From a checkpoint of a small transformer trained on Wikipedia.
Size: 8 layers, width 768, 8 heads of 96, vocabulary 32156, 107M parameters.
Each number is 128 + 32 x the weight over its row's rms, rounded and kept within 0 to 255. Layers, rows and columns count from 0. Numbers have three digits each. The size before them is the row's rms in percent of the matrix's.

# layer 5 MLP up, 2048x768, rms 0.102, rows 981-1014, columns 192-255
094:135200179170153078114101119104105063127059162089120127109132106117089154122152101111100174203067102134116130152095123134151131114070085158087164093105130125192098065135199132043139141202087136
105:166121128123172124143127121144171142099086108095143145084140168101124125200155129145143143132103095218159106181082151124105136104097148106159130137121116088125217083079144160165146142092137128
092:163160179091109127099134132148170134070081097146151132131083148172097185131127168121103113104096121171134154196079070137087148138102142115138157134165115114131091094075135175101128107093111122
109:158105157144155139027176118167144162140162149171108138106143154065075108088060116114131089116125154106068178139165098083201168185164090106036172157179107146129090101139102188102149137162173132
087:210151126184137112192165134149142140110113169146200115119138131090163139155150136126113129141114153127151106126196093056083137114171130093131092148154088147159101175165121147104173112189197163
094:142102080184095127092170119110126133116101107143178095156138126072087172183121155068090143151077098084147066112107098099124082082106110181099141096088140117177117111173160186176070140141134072
099:101156123059082174097151126116107101116196097191207123078107136134148071123149182091125104169159081095138095112097138082116175130136106121053147201146109124134137113142105122111140076110131120
102:112121151159116123140102077139141118150131098118131133146107079135120109135114101112119088131158115109120148040142127154145120123115070152103149159157120142104097104134135147097132066092116130
098:117168191124146179102149194046172113068099167136118085138135184113140172129198116162111139116086146124180133125071126117090154107127151147092118141150091157088154135136186114146108100127149196
095:172119162146091140158076131121169116150115071149145149189157123139152117111149113179118110169158138145164151139103093166097169107081120113126225097162162109098163147067214097152201130188150201
092:131122123164142169139167154162158107112124158159146099098104107097150151136132184146114112093133059136071111187073086142082178163123129159120103084142102063118191128191140126105145159100088161
105:157121081130079111119118128054108104146163166091146092081174187133150110112075143171165121099132078143176111122089129096124105098098137162042146070110167142164112145154122115158071083074146128
096:108122076086111146164061175125122154103191106061130161098145130119161145180138082152132076102107131103098142156148119117094132131156120124161089166100129061096126152105148125153111131100136138
095:143137148116128100125158085121145133117153100124155134145148169097104168135183068141117085083152078164061125135108161114131132139117108107061159134077121135125129186145140180087121177149138105
096:120174096066133139174166100091100090150134180140155105124115123083121126148130114134187058095180185105150114136165105160175142164159095149115156119112087107184143103107124075118173165092111116
104:191106117220099113109124127149124145175180133104137152122138163146088143111086122130128120130149161153125110189099151125163120090136137113135153091092128128121114160074185142113103111139117154
096:137153114188093173127132103156067140127107161099077115074124107141112133101102183152111172126112111163134158137094091075181127132114123101148118171122062171100117171039167227159067143154111111
096:131154165085109068101143135084159130151090099097118155206141160124138090134074139161104120125109196101090132119172187120098108149114114116155150127107085165112180168120103067103163095117128126
098:151115134090110134112125147131123102105105083141099142144080150144120117124152145064103105097082191130119149167161160112080169145112133098124111107115143094171135153078157022083082154124057062
096:080106160167117170129107049148122081046145159116161097125158082128129092119165078182079079113095142139093152134064142142089118108163061126161192138134150090116102108066164094196100096120140130
093:118161151110151134103116181169069087087130142154168151185035181113098179153143103092098130151180135139143100100097148092148108155089108134182139145154134129183123154155123143105100099160136121
099:119117152140148116090161156196142139110123105137139091150054144147181120137162129149098146189085146161093091117114110107067145087132160077118151145174064127144083162160111149116133116118186144
108:090109118119127099093128111199160170144095164145145129129116151146216144144046145135066084140137140133107187179117091114101186096142154094166172122139127094048087091175110129151168126048109200
090:143146159140145157141120124083054156144147176132115129171096123120182096094136080144115159120131119138181077138126163145095152148116101155148186137191133145184196173130130135105169142101118178
103:122132142155112149136107087130172173160117153132145136185138171186129115088163123116164068134133102150088066111114195149138154155052108126076142197101096105145158130042124166087163126027168145
104:123142141108115207075153104150094099077101143114136177071140179119146157161137151175179068161102128130131082180133131136075119103174139121172203079122163131147132156121134166137103095134178117
097:095144163118163077148139144179127134162132116093172125111122094118102146143144142130102107171195124107096145163157165117192157202128106121211132116159106099142144133075124079116111142208198077
096:122133186087112136155080138151165145128168116108123124129148084165205131140135128110147118140149115126100079168083172093128145163071158139136105160078100132194092166115116125138145156089096090
102:187092145164176167143184140135099161140104118198114110106078105138158090155118155137169139140095168138151133131087152136129144130151053118111141082141121071102159098175079149131091193156135159
105:151071135138128181114088077121113061051071151117168074129152155096076162121141169119094163110157134108148149158084149113163151062129130053125168131134123090168137123121102185187139170155140208
098:149119130124115188086093154153120157108125102155135075116170156121109215123110110158110122144182121094117105147121183114095139100118136103164113072168131177065134125133053116152160146066110135
103:144183123177119197139173173114166161151107110072121102119096081136071134157125146078110160119116131122098097114102123177120178160119136130100131136178084111141097088139152139131133135126110146
105:123145073082184134157093165098158091150153147167200170114115155068135145117096176087094119149121128119142146183177071145133154138076137108163174100157140113127100174140133140135152125124103180
104:141105091149115098127157057126153144156097105096157163114083107078156109117076121153142167069128122148101132163127153144075095133143134095098091074128142195101114148107137199147122116121106092
# layer 5 MLP down (transposed), 2048x768, rms 0.1, rows 981-1013, columns 192-255
099:122163127096128126160117090094163137152114075140182159114150111062129163160103128134173181182141123126142137120139081087133184146143164140083170123135074047160137135103217127135133175107143100
106:163090173158135118108202163186194096148114109119135121139181146126207096151184122153136107121125119148151132113105124060145144120162117104165097117144078151174176120141179148156138073024099111
095:088087084202144135134150111058128137175122138165149110135127180154110176078134091137144155131171107108124120127119135112200135166182151106135136118095113148128192085128115150154139166133134119
104:103117143163146125131108124097094155140133151146053109160127174064137152133130174086166166129176177125106077128170087094153093115185104137125076174184146132160166119155124116086145109160086110
098:146071168136086169132113168175124136169092082058172128127099114109118202151132108156082118187143099130153142124183150129169110148100123096149110118110214127119148168128161185135141094160098083
106:130078106174141166131099159101143157069152141157093066088129154125152195122138143133113135122155117080157104081159143162118101099081136068126151129128071174117155132127128099115101117118127134
102:136145113149160143109108083120150138144111099163156155116125127139130152108116111128164118159133158136134133084152145103131148171146130097097132063105120125169175063126128106176163165164069131
102:168147124124151178104108086122135137129133123159181164161156152135168173131101135125164114132103133191137097100075140079126148106106084110124139092148246110171114092143152127079084045089135108
104:183070074127076125171129145112142122127165223155094117152094181090127100195095136129146103133128126175173147155162059112071184111144136153145101145153190095162125089193120129175107156093117137
102:135140142141076140126154155220111116073133107192109112104114123139149163143116154069139091111095087162185129124114094117058122116076125095165211120125134140140152156134182064132073118139178151
100:127189152102120059138186162155161115095063133173100137109147130169170121124124159116152121094144073113071148126072104166145161139095164164160167124130141097107065123162116122124073169134151117
098:117123154179113162122155121061113160107148136104098119177167089103110094102139135116152181138126079122184132153143145158128127214128146105130152137109155131124135095109128106126046139129116154
095:150139146149125146149169222133146225101138113109128118107124168144100130111120105122120154111106141093135164120132106106158107134125096118103105164088230102146127164144100130178144132158086137
094:136088113136115150168105104186155160127143099136119101128082142174143119084107072081089179172109126201121137066159152148114164180126106151108055127128254158151119111103081127122164100141112122
095:128115073122108178101175144118057178123089205103133159164081115137132097122080141099088177109136113124145118132139126110195095133167126167143135096145122036155099110069123120146144094128158059
105:099086093164071149110164084070159103134126137130158117182120146117147117104183080102124122151145125108090145090122121102149184114137125097108158118107056155141074130122122076132078144110201076
095:087145132134084100071108112138121141135073096084123119089067140108090243111124189122156159127114101154170162111132153102107137165150133150127124139100028102073070134152100088133141165112158175
104:107163175174103126151128150143157145090141091092127153140138091123083068104097180149114115166214124199152145123125078171135080140180103138188094088078133113150087167128118201110120081172113180
098:173146103139073135126072191134151147126135121144160081145105120120155120121179118150143081119156159106168094121081133080133121086121128114086150160187131125117081157170113165209112156128125167
096:127127132094079091097130084101108147105149133125089162116070183116100121158186136125120098164146121108131135135127066079072088125127141100127112137129121148084151122086199124166065119113168141
091:065202125179112136130113147109095170106115180126141078159107101115162139154145122159141131152112119145088131120137151084128115201127155115156125110140118151164138165078072113120125101117122116
104:125155141094130099200138122151139084143113137108108169089161164110208140174138158060110172130160104128179116126159180145150098180042105079146216084062189152109109134141102153171100187135091055
105:119097100103098186115190149107152114108137150124114130123149188126121112082143080138126174159144095115086222168102085093114131160156154088162119163141115063141107134153122118130167140067101162
095:180108168148134071108166083167106096100171130146148128107160108139171134102077132109087141169108119121175148148105162122066140094088095082101156122169134090087181143135106042135160156114171134
103:100139169074106143110081144136150099122082183176137090155106112094100161110127105120084109111107149165134041109146157114146100158168120129141202166123111125100152130132076129157208165086168098
105:071140142128095131120157119128156090144095112106151135173131117116181142104093154119118061161096093126168149126090140135107143114149153109098111157083083183097201180122161154095151139105155162
097:138127119131145072106089124154140120158149122103150136067161163117110136097160083156139134117128143150118173087115103133104089083131197167099093148146125135065102122145134143087070139128160225
100:130065095136101082148132195111142066119064154134080077151082129103097119142153160216134188130083158119145105065163060134118136143127110119125122108129153075163139078150153099166162099158120149
101:151124104091146091143100163148144166103130106181156163099123193117123166184120121093115081080105159162115125122106122123153102117155153122144112161125192137111128125149111132140108103087136140
110:114146135125124103149174083110117080139084156146107167141119123103091124090142141097103161085166137143198126095096127146132096147187104119106124111091168146146128174123092175120122164133099075
105:060176123179131127092127092041126120148143103100106102125142126038101136129103098130166142123067109138083118192100154107171114142150083101119164155133153164162150251148124127165120080071077094
100:097156052116059130122158113095092135175107044082172112153123064094075130158122092077108173154152117141103112124138161127148157182151126156166173164109023170138163148102096142110155108123136104
103:128139106083194154093087142127164158049143186092095163184132146094133117135118145092153205112103095157127112072147162144177098141105141148174114135147101114154145127116081131134160157052118145
# layer 5 MLP gate, 2048x768, rms 0.0977, rows 982-1014, columns 192-255
104:125080183137169139170094156113135121102105076063156141100099102084098121106161093096093110148125120141147133138107141097098112162112098149135158096169095095168174094089118166102149141116117192
093:121144179102132116110076088159126104126130150125119098118129123105106149128152107106067112150134122133113100125150131159191134132136198151156106146142142078105137109103139108139120128182144126
112:092141146051105078133141143151089148114186143146103120041149172105155170127113146119118093098120074079152099119119197144083103113138089174156149124105135067122144136103128117119131097124122116
097:091179184159103104171171144072128167090130182178131121157158086152165135173113069166133139132116151100202125095163144116117161107152173110142166131118158116172130160130119130113144112112072132
103:146179103131139088127090118079118094113081106118099105116096187154143140146115094108134149123146148125131133157132175160163148088171104175115083153113138112154102100063127132158131129040205144
095:101138160187080116156079125036154150057067170143139109158191227116103174139112171143156130089124072158119146153092157158152118136084173115140142136133130083092162145103115112084078168128153186
097:152124101133111150119135140122114135140095147137068128128144143095144118091148112197192118169163116138088160114080125150116162111204134105091124155105116083117147147139153184063067135204147144
101:160093101093127172143057172091107130100111212143073142155059156069203152166161158101161120072090097126089122165160080152109170104132143200069069216177107194115111091130092127108156159106178191
101:152168113181073067110067240129088121116142108153116100161156090173158092117115103130083081083089132079131158153142120150092104111119094117200178129041164124134078181111175065162152161149088161
089:151148094062140164103076153115080177104132142131115124151132097115167109128102119121103094191149147154141150148170084064141149120140136105166171104159110149129096110115161102104105153194125116
105:140160132128176125165115141136148186132167155133125124156203159060152173091174139165150091168085105128097157093188112066070130067106118144154138070150153115138082118204116113134159169122105134
084:167133092075122116128119189071110165132137055074133166130119118080173135216108120169118107077091098148134160118093088098097101135200171134093093142095121158111118155104151126120171152107142161
098:067064119127156118109146092145117128181139119124186108143125149127120130189128171173152186121133133110111190143161051161130141150131187035130112124186110100138168091152170096183121134113111152
094:120138181199168132113135121135135135110131130074102145136112192132142155148131184117142170164054131137086120090095166172122133143147155130143164189089141152142103174108092096103147122112139184
101:131148140119089127073130181149148062145127138058074104169130182187102165096097134172110117188111153172152083119081185155159130092121110150129099131109138139096110169064173155137069127142147148
092:095143097117175128206102128120152162061140072161176129104124159098116176139109056169136117113137193102131065093126194139126104158115216118122177080072145114101132152120139105091103117124120090
100:155162065111135136131098132166153127140172077105168167100081146114144120099112144095090103126109185110143036152120098147126111169109140118099092165176167110115169103147094131093159174209192092
102:122128183150168095183145111199172162114175079128099120142132155158096155097123209096106143104163144164160186156118165127143135100134155132121156102116171120095097154164131150147140096192088164
096:146068092144164146121111064124095162091076105179021165116067100147146129153158134182120126128078062155128142143148161141151109106125135155113115110208153110182121053133118206133111102116133178
092:083119125144089080171135114072131085099141178142104161120059125181141140082163124136090170146156117154119103170052157136141208146121110187109102135100171103104109117125145136097118123183095162
099:115218176047119197171128176128121169112110128131114098092139118118057146135096123107081151117180107089112153139086140138148130070130129141223183132114142131154150087081100129186137178175127109
107:127207133163155218135128115142168083096145158195133130153176110130091112146102082149135095112068121079129116088082139133137168093127157125171145186200125164135123088122092116157171151074097181
092:131083106105122116219089159115134105085104108152093154181153115147123157049111123098125148121130147131176142175118148075121117055088130117148114097144141108132137090146099128108162157141175149
105:110149113152132124136160130140148094174149078176127121135109175118115084117128086125160092110142114124123083149178101182057107141134157073132147105118101059139187116090114177095119160045136109
102:144092120104142139160101151110124160111140068168159144100167108134117219136193118124147191171140088131114122099132161160107158147127093141081086109136128171138128137148169071105153128114107167
096:130075109176133155082098159121135158101065117051145095075137216177152169119144096161180125134155117189140133098098137120129158197107171078122107149156138121090125059096092091116160102077157064
096:113152082139159018176132176125107141096083080164084141156149109138071104159100130151183149131092136137186151083126105156106117086095166147138156104114100111188130112150108084191116156111127134
101:122185077168085182187089148163140114172118131109083069135110126098119093117145124136119136173179065166154119086153115156135142111173101075125091110117109104158173100151116131090097162107111152
110:177153089147172117175087062182129130076050109141184136151081180126095139102114166109111131184142128075109152131110136119142156086143157126118107134152114056140157094135103145146175080189115154
098:133110117118150143161115146191134090126153150124163071145157152099142108116116130145109094120093133062102145147125131130136095145111093150142086103093115148110124206156093130139164099113142113
097:145089111075135133098148046142179139123173125149119110114158144094115112171107112112128097121150101172155178102127112164171110093124123139115082140123123133176122141130130132098118048134128112
101:105096177160017107082122205103134128151106172161121117142101127149194163154160065068122127104139088088125097150139219139137118100146153118106092133150174160105146133169082116119100176086111133
103:101144131106164038107117112160127092138126155152136077113142063169106117132085171128134093145148132086116159082139124104165160169135068141130097119133148118181109132122120108144099138140064126